Weights of a small transformer language model: width 96, value residuals.
Each number is 128 + 32 x the weight over its row's rms, rounded and kept within 0 to 255. Layers, rows and columns count from 0. The size above them is the row's rms in percent of the matrix's.

# layer 10 MLP up, 384x96, rms 0.0802, rows 72-143, columns 0-95
size [103 101  86  94  90 108 104  89 111 111  98 110  84 108  99  94 101 107 113  99  95 101 103  97 111 107  98 101  99  98 100  97 111 106 104  93  98  98 105  91 103  79 111  93  93  94 116  98  92 124 109 107 107  92 104  93  95  87  91  97  98  97 108  94  87  91 115  99 101 105 108  95]
[[ 99 125  86  90  81 178  91 126 153 126 118  48 145 155  91 133  79 152 158  68 141 111 172 176 127  82 149 142 172 179 131 118 145  78 204 126 168 116 126 103 104 182 170 143 151  97 177 174 115 112  99 123 135 130 141 120 146 109 152  58 121 129 110  87 173 141 101 124 132 135 128 144 146 174  95 131  79 118 125 188 139 195 116 109 155 119 144 135  85 128 146 157 150 118  80 167]
 [106 160  70  82  97 160  79  71 126  89 147 185 139 129 175 110 159 111 111 168 145 135 117 108 150 148 160 127 122 104  98  93 164 134 118 177 124 170 158 120 135 162 126  46 165 121  91 109 110  94 102 113 125 145 126 120 150  65 128 152 171 109 108 155 166 178 151 110 133 177  68 159 122 179  98 153 134 143  95 166 128 152 173  90  71  99  98 196 136 174 100 135 112 123  87  96]
 [135  58 184 125 110 136 153 113 184 141 136 103  93 106 111 109 162 156 171  95 145  96 178  88 179 154  80  94 137 102 107  70 128  89 187 162 159 151 105 108  56 129 129 105  83 172  96 119 107 132 114  69 122 187 116 101 205 113 129 146  82 109 106 107 163  78 137  93 151 144 158 153 139 116 163 153 116  94 125 127 169 149  76 164 149 120  89 105 148 124 144 136 118  80 108 111]
 [161 154 163 102  65 145 128 102 200 140 117 145 110 140 104  81 100 154 180 106 132 162 139 133  83 174 169  88 130 122 137  78 121 161  71 133 122 113  48  83  92 139 149 124 148 133 132  99  64  80 143 154 154 144 139 147  78  88 148 194 156 150 109 134  94  97 113 213  65 125 114 120 105 149 163 156 114  95  98 152 125 138 123 113 156 141 110 101 118 123  83 105 142 163 141 183]
 [111  95 153  91 205  59  88 120 141 109  97  96 134 100 120 141 101 130 191 173 134 108 106 195 129 160 146 155 129 124 125 108 141 140 108 135 171  96 139 136 159 213 150 153 156 128 117 183 161 127 203 108 152 160  92 114 131 119  87 130 157 101  96 110  80 139  76 130  82 173 158 112 129 105 106 134 131 126  84 119 138 168 129  32 132 148 158 107 108 113 104 108  95 131  81 165]
 [ 53  84 118 124  78 175 107 140 158 127  76 124 136  89 133 140 138 138 145  84  89 163 134 178 125 108  71 121 153 137 135 143 129 119 109 140 133 104 168  77 139 128  75  99 121 136  81 146 106 106 127 107 155 165  89  81  87 129 109  90 109 139 119  93  28 125 107 143 139 121 157 180 146 143 161 135  66 141  96 168 164 141  93 129 150  71 128 118 135  72 109  76 102  94 144 204]
 [114 128 112 137 115 155 129 111 138 129 143 104 132 142 155 106 142 153 136  83 154 120  94 111 160 120 173  84 197 223 155 176  80 110 141 153  73 141 108  79 102 171 128 131 125  74 130 223 143 103 163 157 219 116 132 147 165  86 106 103 106 177 126  85 144 129 149 153 127 166 172 148 121 118 102 162 151 121  96 128 111 169 181 114 104 101 187 130 155 137 113 119 116 135  83 157]
 [105 169  69 106 128 107 118 107 129 104 139  72 137  95  47 180 107 122 128 144 165 142  88 152 178 122 170 100 128 186 148  99 177 137 102 105 136 174  98 152 182 166 138  79 104 148 116 138  95 111 154 187 159  92 114 151 150 150 130 144 152 144 117 141 137 138 154  74 129 156 129 130 155 178 148 141  90 154 100 153 141 168 122 182  68 112 138 122  42 123 117 156 121  80  69  89]
 [139 150 134 115 132  90 128  94  99 138 138 161 164 165  61 118 116 105 154 188 135 149  66 137 135 103 145 130 146 112 135 114 114  93 124 149  88 108 144 146  76 122 101 109 147 119 155 138 166  84 144 162  90 152 155 113 108 147 149 121  91 142 123 133  86  89 155 115 134 169  68 162 150 165 159 127 109  94 169 137 100 140  97 115  69 149 131 195  70 132  95 108 105  42 128 248]
 [156 142 132  89 106 143 105 156 112 100 173  99 140  74 125 165 118 165 175 187 104 136 169 108 125 166 129 130 193 169 125 104 193 126 200 184 158 187 108 142  76 111 122  51 121  96  91 131 129  86 106 125 140 103 106  94 187  96 150  98 125 119  99  96  99 139 130 175 137 166 132  99 132 141 108 122 101  52  76 161 126 123 110 150 131 107 167 138 158  81 103  86 151 144 138 156]
 [171 114 116 139 109 107 131  99 179 113  87 116 146  94  81  94 109  78 158 138 149 129 169  86 176 119 112 158  95 116 171 140 132 137 133 186 103 201 104  78  95 138 126  29 132 116 152 139 192 145 103  99 135 135  91  84 103  80 167 101 178 125  98 134 142  80  70 150  96  96 157  99 136 127 120  93  94 118 100 195 113 163 110 178  97 141 128 161 108 123 123 146 132 100 137 171]
 [152 115 127 127 113 101 115 107 103  95 129 109 154  76 110  82 146 131 182  97  50  84 137 165 146 182 189  81 157 116 133 101 125 108 122 148  81 119 158 173  92 106 106 117 136 109 170 123 133 115  93  87 109 159 167  88 122 107 112 129 128 108 166 135 126 110 105  89 214 130  69 191 175 143  97 114 123  65  88 144 126 141  87 112 125 142 156 150 105  97 101  96  59  66 106 121]
 [123 148  99 117 106 115 174 104 132 101 159 161  97  92  90 142 121 109 100 108 147  62 161  83  51 130 149 137 219 148 162 124 129  86 131 138 131 119 157 111 117 119 118 153 119  99 105 129 128 140 144 101  82 155  45 132 212 101  88 120 131 121 121 136 112 142  91 127 176 137 116 161 130 151 159 162 196 104 129 100 174 151 131  67 130  85 171 145  99 160 105 198 177 131 146 153]
 [112 180 168  85 114 145  80 136 119 136 160 174 114 142 115 118  94 102 173  81  94 129  43  95 106 168 137 115 125 137 132 124 166  57 170 142 134 135 170 107 137 151  93 119 110 101 116 153 114 109  86  74 150 100  91  92 206 142 177 126 129 159 144 124 131  70 109 115  86 165  89 113 144 226 151 141 193 113 165 146 128  95 152 111 132 178 119 145 137 109  98 125 150 114 160 122]
 [132  72 146 121 180  80 149  67 145 127 110  51 152 118 140  84  95 141 126 127 106 135 103  87 112 134 131 149 164 108 132 174 151 126  96 155 133 113  92  87 164 115 129 165  99  77  89 144 130 153  99  54 209 172 143 102  77 112 160 106  80 149  99 111 144 117 106 107 140 116  83 139 124 167 146  93  99 122 188 128 184 123 150  61 113 141 107 109  94 182 143 159 111 128  69 139]
 [144 106 135 153  77 164 119 114 120 132 117  80 159 159  64 162 142 167  96 123 135 126 155 143  79  79 108 155 150 160 171  95 209 169 156 147  89 160 130 150  76 144 121 127 131 135  99 130 135 155 160 118 136  99  74 134 210 148 105 144 111 139  91  83 100 157 152 108 181  86 153 132  96 130 134 112 106 114 138 106 166 142  89  50 106  90 126 176 168 131  77 122  75  91 175 156]
 [118 111 140 102 138 118 161  73 122 114 164  42 181 131 106 159 133 101 173 165 164 149 156  57 168 102 130 165 157 148 106  74 143 140 118  80 145 112 115 120 110 139  70 131  74 149 162 115 170  93  70 175 154  84  88  90 163 120 130 150 126 146 135 129  92 127 109 160 120 124 141 149 159 169 140 157 139  58  78 160 186 122  85  93 150 131 121 153 154  89 140 134  75  76 130 141]
 [115 127 115 109 101  73 111 150 118 139 116 176 141 119 143 158 195 138 120  83 148 146 128 145  61 106 150  99 146 144 114  72 138  96 126 155  82 117 192 120 176 178  97  99  90 152 113 110 120 150  97  98 144 144 127  39 126  71 102  92 151 127 110  80  78  92 187  85 122 166  84 154 186 130 142 145 114 131  96 143 150 152 153  89 148 190 117 117  90 120  88 129  85 131  74 101]
 [138  81 122 140  93 137 121 111 132 129 144  82 169 136 119 110 156 186 121 136 155 111 124 145 113 114 132 137  95 106  82  66 179 112 103 107  76 136 110 152 169 159  98 161 130 116 166 184  91 134 134 110 114 105 124  96 169  49 148 124 183 148 154 115  74 104 121 148 121 175 156 118 146 152 175 193 144 146 153 146 111 185 187  58 139  67 123 151 146 157  64 140 147 132 189  96]
 [119 146 131  19 122  84 112 141 141 161 206 144 143 125 117 148  99 151 126 101 130 146 113  89 145 134 155 125 102 135  91 142 113 108 100 157 173  72 153 147 126 174  54  96 132 141  89 141 115 124 138 151 162 115  55 130 119 131 137 111 145 135 125 121  83 127 118  91  65  89  76  64 123 164 177 174 114 126 121  96 174 175 181  85 109 111 144  85 111 102 108 134 139  70 101 129]
 [115 135  99  74 129  93 134 124 120 147 146 129 166  57 122  83 137 147 124  90 108 123  76 141 117 122 159 132 141 145 113  87 107  77 196 183  72 139  86 143 138 127 154 123 102 113  92 178  74  82 139  91 122 121  45 129 106  58 114 114 145 144  85 128  99  94 123 180 206 151 104 135 110  98 146  76 140  93  78 135  95 165  77 123  68 111 117 129 130 165 147 146 145 139 128 139]
 [141  96 125  46 145  71 112 113 148  92 127 134 136 151 102 139 120  95  93 131  96 136 139 156 147  94 133  89 161 179 139 129  92  95 190  85 128 183 100 104 110 150 132  97  84 168 122 119 166 187  80 129 136 145 198 120 124  84 171 164 135 154 123  96  79 166 119  97 152 108 106 148 130 114 157 174 219  72 113 166 173  99 137 129 100 161 173  81 100 106 116 132 109 142 108 118]
 [171 169 167 158 175 157 116  75 131 154 112 123 165 104 169  70  88 108 141 154  93 135  70 120 162  75 159 104 171 151 142 144  76  46  86 141 111 171 116  73 131 159 101 114 122 115 126 109 147 108 168 151  99 129 171  84 105 155 127 123 123  91 120 104 110  74 129 160 154 231 165  95 178 157 155 127 174 108 167  92 156  89 138 116 138 119 122 124 164 131 143 144 134 128 119 112]
 [137 155 118 118 164 159 106  87 144 105 146  96 127 101 100 143 119 140 165 100 117 119 103 132  81 151 142 130 137 113 163  74 115  81 112 190  86 131  98 103 110 102 146  89 119 146 125 162 125  84  86 147 142 125  43 119 162 185  96 176 156 118 117 113 166  95 104 165 116 163 165 171 221 207  87 122 119 135 170 138 132 101 119  85  82 143  98 115 178 158 135 175 175 101 103 153]
 [100 147 118 152  86 118  58 102 148 131 123 164 172 165 139 112 141  73 106 115 166 133 185 146 186 156 184 114 167 182 174  79 108  96 117 134 118 178  81 126  58 153 103  74 146 143 136 129 114 149 171 172 173 153 127 162 154  90 176 170 174 128  84  98 123 119  77 121 112 123 130 115 144 115 158 168 172  85  92 144  76 154 135  93 118 126 129 191 129  94 123 141 110 106 115 113]
 [154  95  93 126 129 128  57  40 138 126 124 142 123 109  73 137  96  96  81 120 146 141  88 180 110 178 118 171 155 161  76 112 196 109 112 165 103 179 160 142 129 188 107 129 107 103  88 168  88 173 132 153 143 111 154 100 127 144 127 144 127 119  74 157 135 131 158  99 141 106 105 151 118 136  98 130  93 138 136 212 139 149 119 154 136 145  96  92 161 186  87 199  95 117 149 142]
 [140 121 160 117 107 156  80  59 121 150 173 140 102 118 139 101 116 131 165 160 158 152 135 153 171 155 184  93 138 178 165 146  90 103 116 174 114 140  85  96 140 131 179  95 112 169 145 185 129 146 154 138 183  59 125 118 103  83 134 103 124 141  96 119  82  81  94 159 103 110 132  90 182  75 172  79 151 120 117 112 128 181 195  99 109 123  95 136 207 116  99 128 112 134 112 158]
 [ 86 121 110  70 102 176 107  82  91 101 175 181 105 130 108 129 112 131  95  96 203 140  93 146 209 116 125 116 181 156 114 152 128  81 139 120 115 134 149  86 108 183  63 157 146 138 127 108 100 111  49 105  74 166 157 113 121 104 105 171 110 118 102 111 111  88 128  70  53 136 127 122 173 120  98 163 142 159 144 142 110 129 153 118 130 157 126 137 113 161 103 179 131  89  89 135]
 [111 133 135 111 136  89 117 127 156 133 199  88 145 133 128 165 188 180 155 129 127 101 131  99 120 111 122  82 167 107 158 126 147 124 161 187 125 167 151 155  81 154 119 158 142  72 103 123 125 130 111  76 152  95 130 152 141 154  89  96 208 170  86 142  83 119  42 110 152 107  85 125 140 196 121 147 112 104 195 125 117 122  56 108 151 127 158 167 154 113 140 167 150 114 133 183]
 [178 177 137 135 177 172  98 132 148 118 124 186 200 121 140 142 129 159  85 147 125 144 117 128 133 142 114  95 176 108  68 102 143 131 104 175 122  81 126 117  87 121 162 155 145  62 126 155 136 127 163 111 150 137 167 106 177 129 126 188 126 113  58  71 140  82  86 114  93 141 110 136 142 134 100 190 147 126 148 105 158 153 205  90  95 134 198 142 160 145 147 159 142  72 126 110]
 [127 171 125 135  65 103 117 112 178 142  53 109 184  42 123 129 145 113  77 146 126 115 179 145  90 136 114  93 151 181 192  85 174 109  97 113  92 129 139 126 118 140 145 153  99 152  84  91 157 129 145 103 140 138 120 126 137 202  74 116 151 135 161 117 105 180  85 163 187  96 159  99 132 168 140 135 117 101  68 129 156 149  74 113 135 119 152 126 116 164 109 175 136  87 120 112]
 [118 145  83 140 120  94 120 110 163 130 153  98 114 127 143 148 140  80 133 163 172 134 122 163 105 123  69 111 128 189 121 117 150 100 100 101 129 195 158 134  88 135 149 121 145 102 142 166 165  80 142 149 131 130  61  81 160 122  96 133 116 123 114 124 140 140 138 151 139 115 127  45 132 162  92  99 130 164 209 228 201 101 157 164 121 113 172 136 139 127 100 157  56 112  87 145]
 [201 150 148 126 125 161  95 156 172 113  76 164 135 148 113 125 120 130 138 179 177 119 122 118 150 178 155  58 126 162 142  71 144 116 102 116 131 167 105 100 139 114 161  86  94 168 149 143  60 131 123 117 101 107  99 110  95 114 125  98 134 153  81 102  68 144 143 114  87 174 140  66 123 163 181 175 176  78 133 180 137 185 119  99 148 192 170 161 120 164 111 114 124 137 110 143]
 [168 179 146  95 185 142  64 103 183  88 182 155 180 144 122 143 119 117  99 105 151 168 143 150 103 136 203  94 119 133 184  92  81 150 148 145  85 189 145 133 102 163  94 122  36 119 145 183 125 160 146 134 124 136 122 150 158 163 118  97 201 112  90 124 127  94 139 130 121 132 123 139 151 129 110 107 165  98 135 140 126 156 178 132 150  99  65 148 134  74 117 145 101 136 154 163]
 [135 156 118 148 121 191 125  94 144 130 138 177 170 152 111 134 133 175 117 144 134 150 137 115 103 139 140  42 148 129 142 140 157 128  97 193  97 151  87 132 110 135 190 184 143 149  94 121 137 141 139 143  67 104 117 135  88  93 161 194 162 198  50 135 118 169  93 124  92 101 140 152  76 128 110 177 129  83 129 166 124 196 135 115  96 143 155 161 136 124  56 117 133 140 166 141]
 [183 116 161 114  95 137  86  92 118 121  98  94 160 116 157  78 105 128 124 134 164 113 136 105 165 115 131 149 148 179 119 121  79 131 112 125 165  73 162 149  63 152 114 125 135  94 153 120 150 122 119 148  82 163 142  56 169 134  72 122 192  80 130  77  99 177 131  43 205 130 156 133 165 121 145 154 148 135 188 115 179 152 145 126 103 122 166 134 124 112 115 178 163 114  83 122]
 [ 94 128 140 131 100 146 103 125 105 107 129 103 105  85 122  65 148 111 104 157 154 132 138 112 110 134  98 160 115 123  82 115 225 153 119 135 148 165  72 116 155 134 158 155 149  93 116 154 108 117 108  79 164 144 144  85 147 138 103 200 117 106  98 106 145 123 137 130 119 145 138 116 187 124 182 113  70 104 193 178 158 201 131 132  73 168 167 142 176 159  92 201  88 123  99 154]
 [124 172 148 102 142 166 129 118 158 133 171 180 160  87  72 181 129  72  69 105 120 117  96  94  85 158 113  84 143 173 189  99 183 140  83 132 109 150 139 143 107 115 123 167 128 137 103 168  50  57  97 158 112 185  85  79 132 131 174 166 112 138  75  85 130  93 123 180 114 114 147 127 115 133 124 159 104  66 151 169 108 127 138 122 108 119 124 104 100 124 116 120 131 120 138  77]
 [130 131 150 152 183 142 146 131 140 100 159  54 150  61 101 148 136 165  75 162 185 119 111 111 109 112 123 123 154 140 105 136 192 120 116 143 146 114 119 100 160 130  94 131 115 104 116 125 162 107 172 163  98 101 158  75  92 111 133  93 134 201 108  57 145 140 151 122  72 178 152 119 166 190 134 140 158  98 164  91 168 106 130  86 148  85 114 120 120 123 155 166 142 136  92 221]
 [178 138 120 120 142 149  81  93 142  91 130 143 167  78  82 108 163 107 121 122 100 155  98 149 114 136 133 151 145 143 169 146 122 127 174 170 124 103  67  41  50 130 109 145  54 185 133 151 153 114 152 119  87 133 106  99 147 128 161 150  94 215 152 114 170  71 121 132 130 107 140 146 110 146 134 154 125 154  99 153  83 118 155  59  81 133 131 125 158 174 163 107 164 141  97  94]
 [ 76 175 115  88 123  92 179 153 147 129 179 164 121  97 113 128 118  84 135 102 113 118  99  89 105 100 191 107 146 205 151 104  73 123 153 149  76 145 133 140 110 134 169 124 122 129 130 204 140  49 149 131 118 146  40 103 116 113 115 115 185 111 105 119 118 132 124 138 127  80 168 133 172 156 159 124 139  98  74 165 160 148  81 125 129 102  99  83 101 133 131 167 119  78  86 148]
 [132 214 153 125 144 137  98  98 166 100 161 139  77 130 144 166 185 187  57 181 131 195 161 129 150  97 203  88 109 113 149 111 114 160 111 190  73 156 136 125 122  90 103 144  96 166 140 156 184 152 136 146 116  93 187 152 133 131 126 133 165 127 143 102 102 167 126  92 138  95 109  91 140 138 140 103 158 141 165 121  84 109 159 158 158 142 132 144 161 139 115  86 156 113 125 191]
 [ 98 113 116  81 110 117 136 113 149  99 152 166 141 130 130 110 172 166 153  73  89 131 163 127 185  58  90 144 151 160 120 131 119 138 137 127 158 125 177 110 119 157 161  78 111 137 140 126 174 111 114 123  97 125 130 102 112 167 150 106 137 167 142 100 141 104  96 127 162 138 140 113 202 154 190 173 167 127 121 164 158 207 162  43  68 153 167  92  90 110  60 167 156  99 136 141]
 [166 106  83 115  94 120 125 116 121  65  91 130 118 105 100  75 151 178 107  93 196 134 122  98 127 118 124 107 164 174 182  64  77 145 115 134 148 123  97  90 114  93 132 131 122 140  87 160 124 110 189 158 115 145 191  61 120 117  77 154 150  91 141 110 112 127  89 153  85 129 137  93  87 122 140 192 118 124 130 121 120  69  75 101  61 178 115 128 113 125 130 139  94 144 174 178]
 [ 77 103 117 114 141 130 180 131  98 108 141  88 242  99 114 148 173 150 141 146 127 160 151 165  72 189 131 141 165 164 133 126 137 161 166 115 159 192 150 135  68 156 186 100 147 136 117 115 122 100 178 119 127 112 142 116 150 162 146 114 141 140  56 118 126 147 102  97 126  94 122 162 142 178 112 131 118  77 122  82 134 207 122 127 133 142 108 149  78 134 115 166  97 113 107 191]
 [116  82 122 142 120 123  76 157 173  47 119 156 178 125 136  94 180  86 141 122 146  96 139 157 107  80 180 124 115 157 166 134 161 122 127 151  46 123 125 130 128 101 152 111 153 136 150 126 128 135 124 138 119  76 142 101 146 122 187 117 188  92 122  82  95  91 109 137 153 215 108 165 189 177 103 106 174 112  90 161 121  98 124 149 136  37 140 128 121 151 159 152 146 110 103 123]
 [127 122  63 100 117 120  67 121 184 130  91 174 111  33 123 156 197 191 125  86 122 122 136 128 124 136 128  62  83 120 128 113 162 129 122 151  82 147  95 148 139 108 123 137 101 114 137 146 101 156 169 101 155 174 130 100 142 147 112  77 151 150 130 101 125  88  88 138 180 116 152 170 131 114 152 171  89 119  76 174 119 180 148  87  98 125  72 169 107 135  85 123 146 136 190 139]
 [180 125  85 149 120 146  49 123 156 117 203 187 128  89  65  82 125 148  95 128 133 148  77 166 213  95 123 151 174 148 113 105 131 119 174 156 117 121  91 163 121 129 149  95  77 128 151 110 119 113 147 151 100 121 145  99  92 154 153  79 165  94 147 139 104 102 119  96  61 144 136 159 165 164 122 156  83 132 154 142 118 120 169  88  96 147  94 122 172 118 117 182  98 124  88 160]
 [112 121  98 109  99 169 105 117 123 131 189  72 132 101 150 124 161  87 163 148 121 131  77 158 111 167 177  50 133 191 100 140  97 105 167 101  81 173 111  68 106 119 177 169 131  75 119 132 123 123 153 125 156 147 112 132 174 125 105 165 189  90 117  98  83  92  89 104  77 174 124 126 110 132 118  77 140 113 103 117  92 106 149 160 121  96  97 212 160  93 139 130 119 142 122  98]
 [102  81 133 127 124 190 111  98 152  22 167  87 110  61 123 122 136 107 124 144 164 137  90 151 160 117 115 117  96 126 185 105 144 100 118 168 149 106 175  69 129 130 175 146 122 101 143 145 130  82 144  91 164 193  79 102 170 130 116 168  99 109 128 108  83  87 129  95  96 124 160 144 126 174 156 135  42 151 178 107 145 133 105 143 100 111  81 152 144 104 117  86 106 124 112 143]
 [165 103 123 113  98 104  84 106 154 127 175  47  93 107  90 136 128 144  93  89 130 104 155 150 129 111 204  90 174 158 157 152 119 142 152 161 139 155 125 115 120 130  85 105  90 153 101 227 157 148 114 157 158 100 147 119 124 144 167 157 211  90 183  84 131 110  81 128 176 130 136 108 100 111 115 143 171 145 142 113  99 126 139  87 132  67 155 141 162 167  72 156 100 128 107 136]
 [158 156 117 113 154  73  99 114 118 101 156 116 219 103  67 114  79  83 139 153 150 150 146 108 117 157 162 127  77 161 111 122 138 118 174 155  99 164 134 128 176 162 134 115  98 150  70 130  73 124 117 145 178 162 141 141  97  91 169 104 129  82 136 134 135  87 122 164 131 158  71 102 157 158 110 158 143  75 147 133 140 165 146 108 115 117 129  83 117 105  25 186 145 108  84 122]
 [143 159 108 139 146 126  78 112 145 117 130 128 141 136 102  68 178 167  93 132  77 144  79 161 138 121  97 140 147 166 146  64 200  92 140 150 124 158  45 122 136 154 107 163 122 121 148 131 178 152 127 111 110 146 155 150 144 201 156 165 148 121  89 116 104  73 135 162 156  93 171  61 125 182 162  90  35 103 134 136 110 130 157 147 157 109 125 138 171 162 150  97 148 118 138 155]
 [139 126 103 106  75 133  97 103 119  87  89 125 109 143 125 139 122 176 142 106 174 165 122 105 117 108  85 150 121 115 199 125 102 109 128 106  48  89 135  62 124 173 150 170 100 105 150 153 186  95 169 133 182 143 138  84 182 160  98 133 178 157 127  68  85 197 132 171 119 140 190 151 166 155 120 165 121 103  99 129 142 123 126 137 157 110  85 127  93  76 108 103 157  96 162 129]
 [140 144 113 136  98 104 135  57 114 136 117 111 133 170 109  89 126 156  80  72 126 133 147  90  99 167 146 104 189 118 139 131 180  97 117 101 156  66 139 116  81 132 106  89 127 125 117 175 165 147 180  86 101 125 104  55 119 153 121 137  80 129 127  38 170  53  86  89  86 120 139 138 118 142 124 116  61 116 153 113 110 163  91 141 154 164 113 148  99 158 104 162 131 168 169 118]
 [176 117 107 107  77 102 127 107  89 150  91 156 135 151  98  99 124 143 132 139 108 115 108 108 115 139 171  83 183 136 152  64 211 159 115 138 122  64 131  78 100 180 128 139 126  95 129 115 204 124  96 176 156  85 122 108 184 148 160 134  75  90  66 153 132 127 164  96 123 175 113 102 150 137 175 101 143 102  94 136 144 169 143 138 117 107 154 123  81 121 111  85 165  70 106  84]
 [216 142  92 119 116 160 170  99 147 106 107 129 139  97 143  94 138 108 138 130 145 147 143 133 137  71 206  56  68 162 186  95  80 153 127 165 109 124  99  64 118 134 166  89 156 157 177 165 145 136 142 138 134 125 160 133 142 154 124 138 170 185 158 102  75 132  78 151  97 134 153 128 181 149 150 154 140 131 140 128 100 169 154 135 153  87 158 154 192  94  95 124 173 113 155 116]
 [172 108 136 141 154 108 142 129 128 150 112 106 182 164 141  95 139 137 137  99 133 146 134 103  98 162  95 122 121 150 155 157 171 104 163 159  85 114  64 111 110 211 111 132 136 104 100  86  95  90 198 132 147 134  74 120 182 112 140 146 133 144  99 144 108  71 154 184 155  96 216 124 126 137  72 128 115  92 149 100 149 202 134 124  96 173 121 109 107 149  71  88  74  96 146 107]
 [101 136  74  60 127  99 150 129 145 137 229 126 167 120  74 106 157  93 105 143 117 151 134 151 127  93 174  96 141 134 156 111 115 109 198 142  81 167 116  54 144 122  87 113  60  56 111 144  86 171 175 140 123 112 127 130 111 157  93 163 151 174 159 137  92 156 113  93 165 148 132 128 137  78 149 170 107 112 120 177 101 140 117 134 137 126 128 180 152 159 101 139 156  89 149 123]
 [126  88 155 137  96  96 160  93 103 116 129 129 103 104  72 140 123 172 121 118  86 192 118 120 112 166 122 128 108  94 127  94 130 117 138 119 130 143  94 105 121 164  92 188 105 114  91 127 150  27 174 172 116 145 142  82 126  73 144 121  94 179 174 125  60  74 116 113 196 186  70  98 131 154  98 146 135 119 119 155 111 116 136 148 135 122 141 166  69 154 105 102 142  77 112  78]
 [119 143 139 157 212 145 110 106 148 139 196  86 152  53 145 140  95 132 118 109 154  85  93  96 125 104 133 104 175 167 101 119 180  64 142 116 135 109 180  92  99 131 135 107 114 114 148 154 153 143  82 140 121 125 110  86 159 139 102 149 148  94  42 166 152 159  89 101 210 118 162 160 149 133  97 100 136 142 147 181 116 123 161 135  83 127 163 138 121  53  98 112 114 104 112 138]
 [207 124 117 114 137 121 102 120 197 138 130 167 126 130 118 146  99 119 121 133 150 132 125 115 151 122 128 100  99 156 173  96 153  59 187 151 138 129 101 126 118 116  71 168 101 132 154 142 140 122  60 192 168 149  65  97 154  39 147 132 142 123 147 137 160 121 120  76 160 202 128 111 143 118 153 141 127 167 142 114 138 157  43  74 120  53 139 151 120 117  88 111 117 118 148 145]
 [174 120 160  96 126 113 100 124 115 124 120 143 197  99 175 121 112 177 144 125 164 164 138 125 140 116 116 135 127  80 109 114 187 114 112 144 137  64 174  13  97 172 162 113  82 105 133 184 179 167 133 142 142 151 140  57 126 117 110 101 143  95 132 114 141 119  92 122 177 133  77 172 181 116 165 105 124  72 152 123 156  93 137  82 109 134 121 166 152 155 125 134  80  96 111 151]
 [151  84 153 151 132 147 123 153 149  97 130  41 177 126  90 109 183 156 175 104 118 130  97 127 146 126 143 121 156  85  70 132 176  92 177  95 146 149  95 132 144 134  79 130 164 112  99 169  94  87  83 129 126 146 135 117 122  78 133 142 161 115 113 140 150  66 138 139 134 125  67  80 103 203  88 105 169 158  82 114 193 118 132 106 132 107 133 213 147 162 120  88 155 138 109 136]
 [114 117  89  84 151 111 151 119  94  72 148 109 189 126  84 127 107  87 128 185  94 109 106 207 162 115 126 122 131 132 120 115 135 158 101 171  87 117  91  59  56  97 153   8 116 138 137 113 145 120 120 112 101 154 124 130  76 125 137  99 156  76 149 128  91 141 116  98 133 108 131 106 173 172 159 161  90 152 129 150 121 170  94 121 113 150  69 143 105 109 169 145  94 117 138 109]
 [149 201 147  95 128  96 156 135 140 132 109  85 105 133 118 151 117  92 137 177  97 105 128 123  93 112 130 129 154 164 104  47 168 110 129  92 105 177  75 120 148 162 161 103 137 150 125 108 108 137 145  82 101 137 117 110 157  68 117 112 125  92 116  98 128 135 109 160 172 174 160  64 163 185 103 125 156 186 138 190 124 109  49 124  98 157 132 161 130 142  93 108 183  86  75  77]
 [111 107  55  91 131 106 122  81 147 125 144 123 115 100 126 154 106 119 147 117 132  97 108 222 186 160 100 121 142  97 161  62 144 121  83 117 110 149  92 137 128 113  78 177  74 126 157 192 160  96 132  85 162 168 116 102  94 112  89 131 139 124  82 132  75  77  88 106 162 102 155 122  68 139 123 142 103  81 108 125 125  95 140  64  88  93 175 141 113 147  75 140 110 122 158 131]
 [130 140 114 120 159 142 117  79 148 117  86 147  98  79 188 114  84 156 141 121 108 132  74 137 117 102 112 132 172 110 155 118 190 120  69 103 116 106 101 162 151 122 108 172 139  90 148 164 151  93  86 148 154 141  93 166 164 177 125 138 116 168  66 141  85  82  97  94 101 124 166 167  92 210 133 126 106 131 107 157 131 173  80  74  52 139 146 180 152 166 112 149 119 106  98 105]
 [194 103 142 141 147 104 155  88 128  72 144 160 160 115  82 141 108 137 104 172 141 114 105 133 201 109 134 116 151 162 126 125 137 147 116 170  76 123 152 128 150 212 124 181 111  83 140 131 129 143 118 117 166 146 183 125 117 183 117 135  81 117  77 118 115  84  71  79 114  95 106 115  93 142 173 127 155  50 141 159 169  67 157  97  76 107 158 168 144 143 143 152  78 117 117 110]
 [135 156 131 154  90 175 128  96 176 106  89 126 138 134  89 137 101 107 121  98 195 145 171 147 138 177 114 139 133 128 103  92 105 126 101  96 108 163 162 134 109 168 131 127 148 107 127 207 109  71 170 105 147 120 144  99 172 132 119  56 133  60 109 100 164 140  64  99 101  95 160 162 140 118 115  82 145 166 108 126 161 182  97 115 150 130 152 214 109  97  88 149 156  76 114 171]
 [162 110 141 112 117  96  67 113 146 146  38 159 169  80 124 149  90 177 117 146 131 162 100 132 138 109 157 151 137 159 134 107 137  62 166 111 180  87 106 148 119 160 129 123 156  36 134 120 161 127 141 131 123  67  52 112 104 100 150 127  76 123  85 128 109 105 137 110 115 160 130 106 147 113 108 170 157 113 161 117 157 158 130 100 146  66 145 204 122 136  89 173 167 146  88 150]
 [115 135  90 127 168 143  85 117 170 103 139 132 122 120  91 171 179 118 133 154 111 110 146  96 128  99 110 155  76 163 176 150 137  87 117  96 143 165 159 144  96 112 127 192 116 173 115 107 184  99 135  73  80 162 100 125 132 126 104  90 128 167  98  64 138  98 154  92 121  99 111 139 154 141 142 136 142 114 149 215 137 107  88  79 142  79 132 172 132 100 114 102  78  65 115 218]]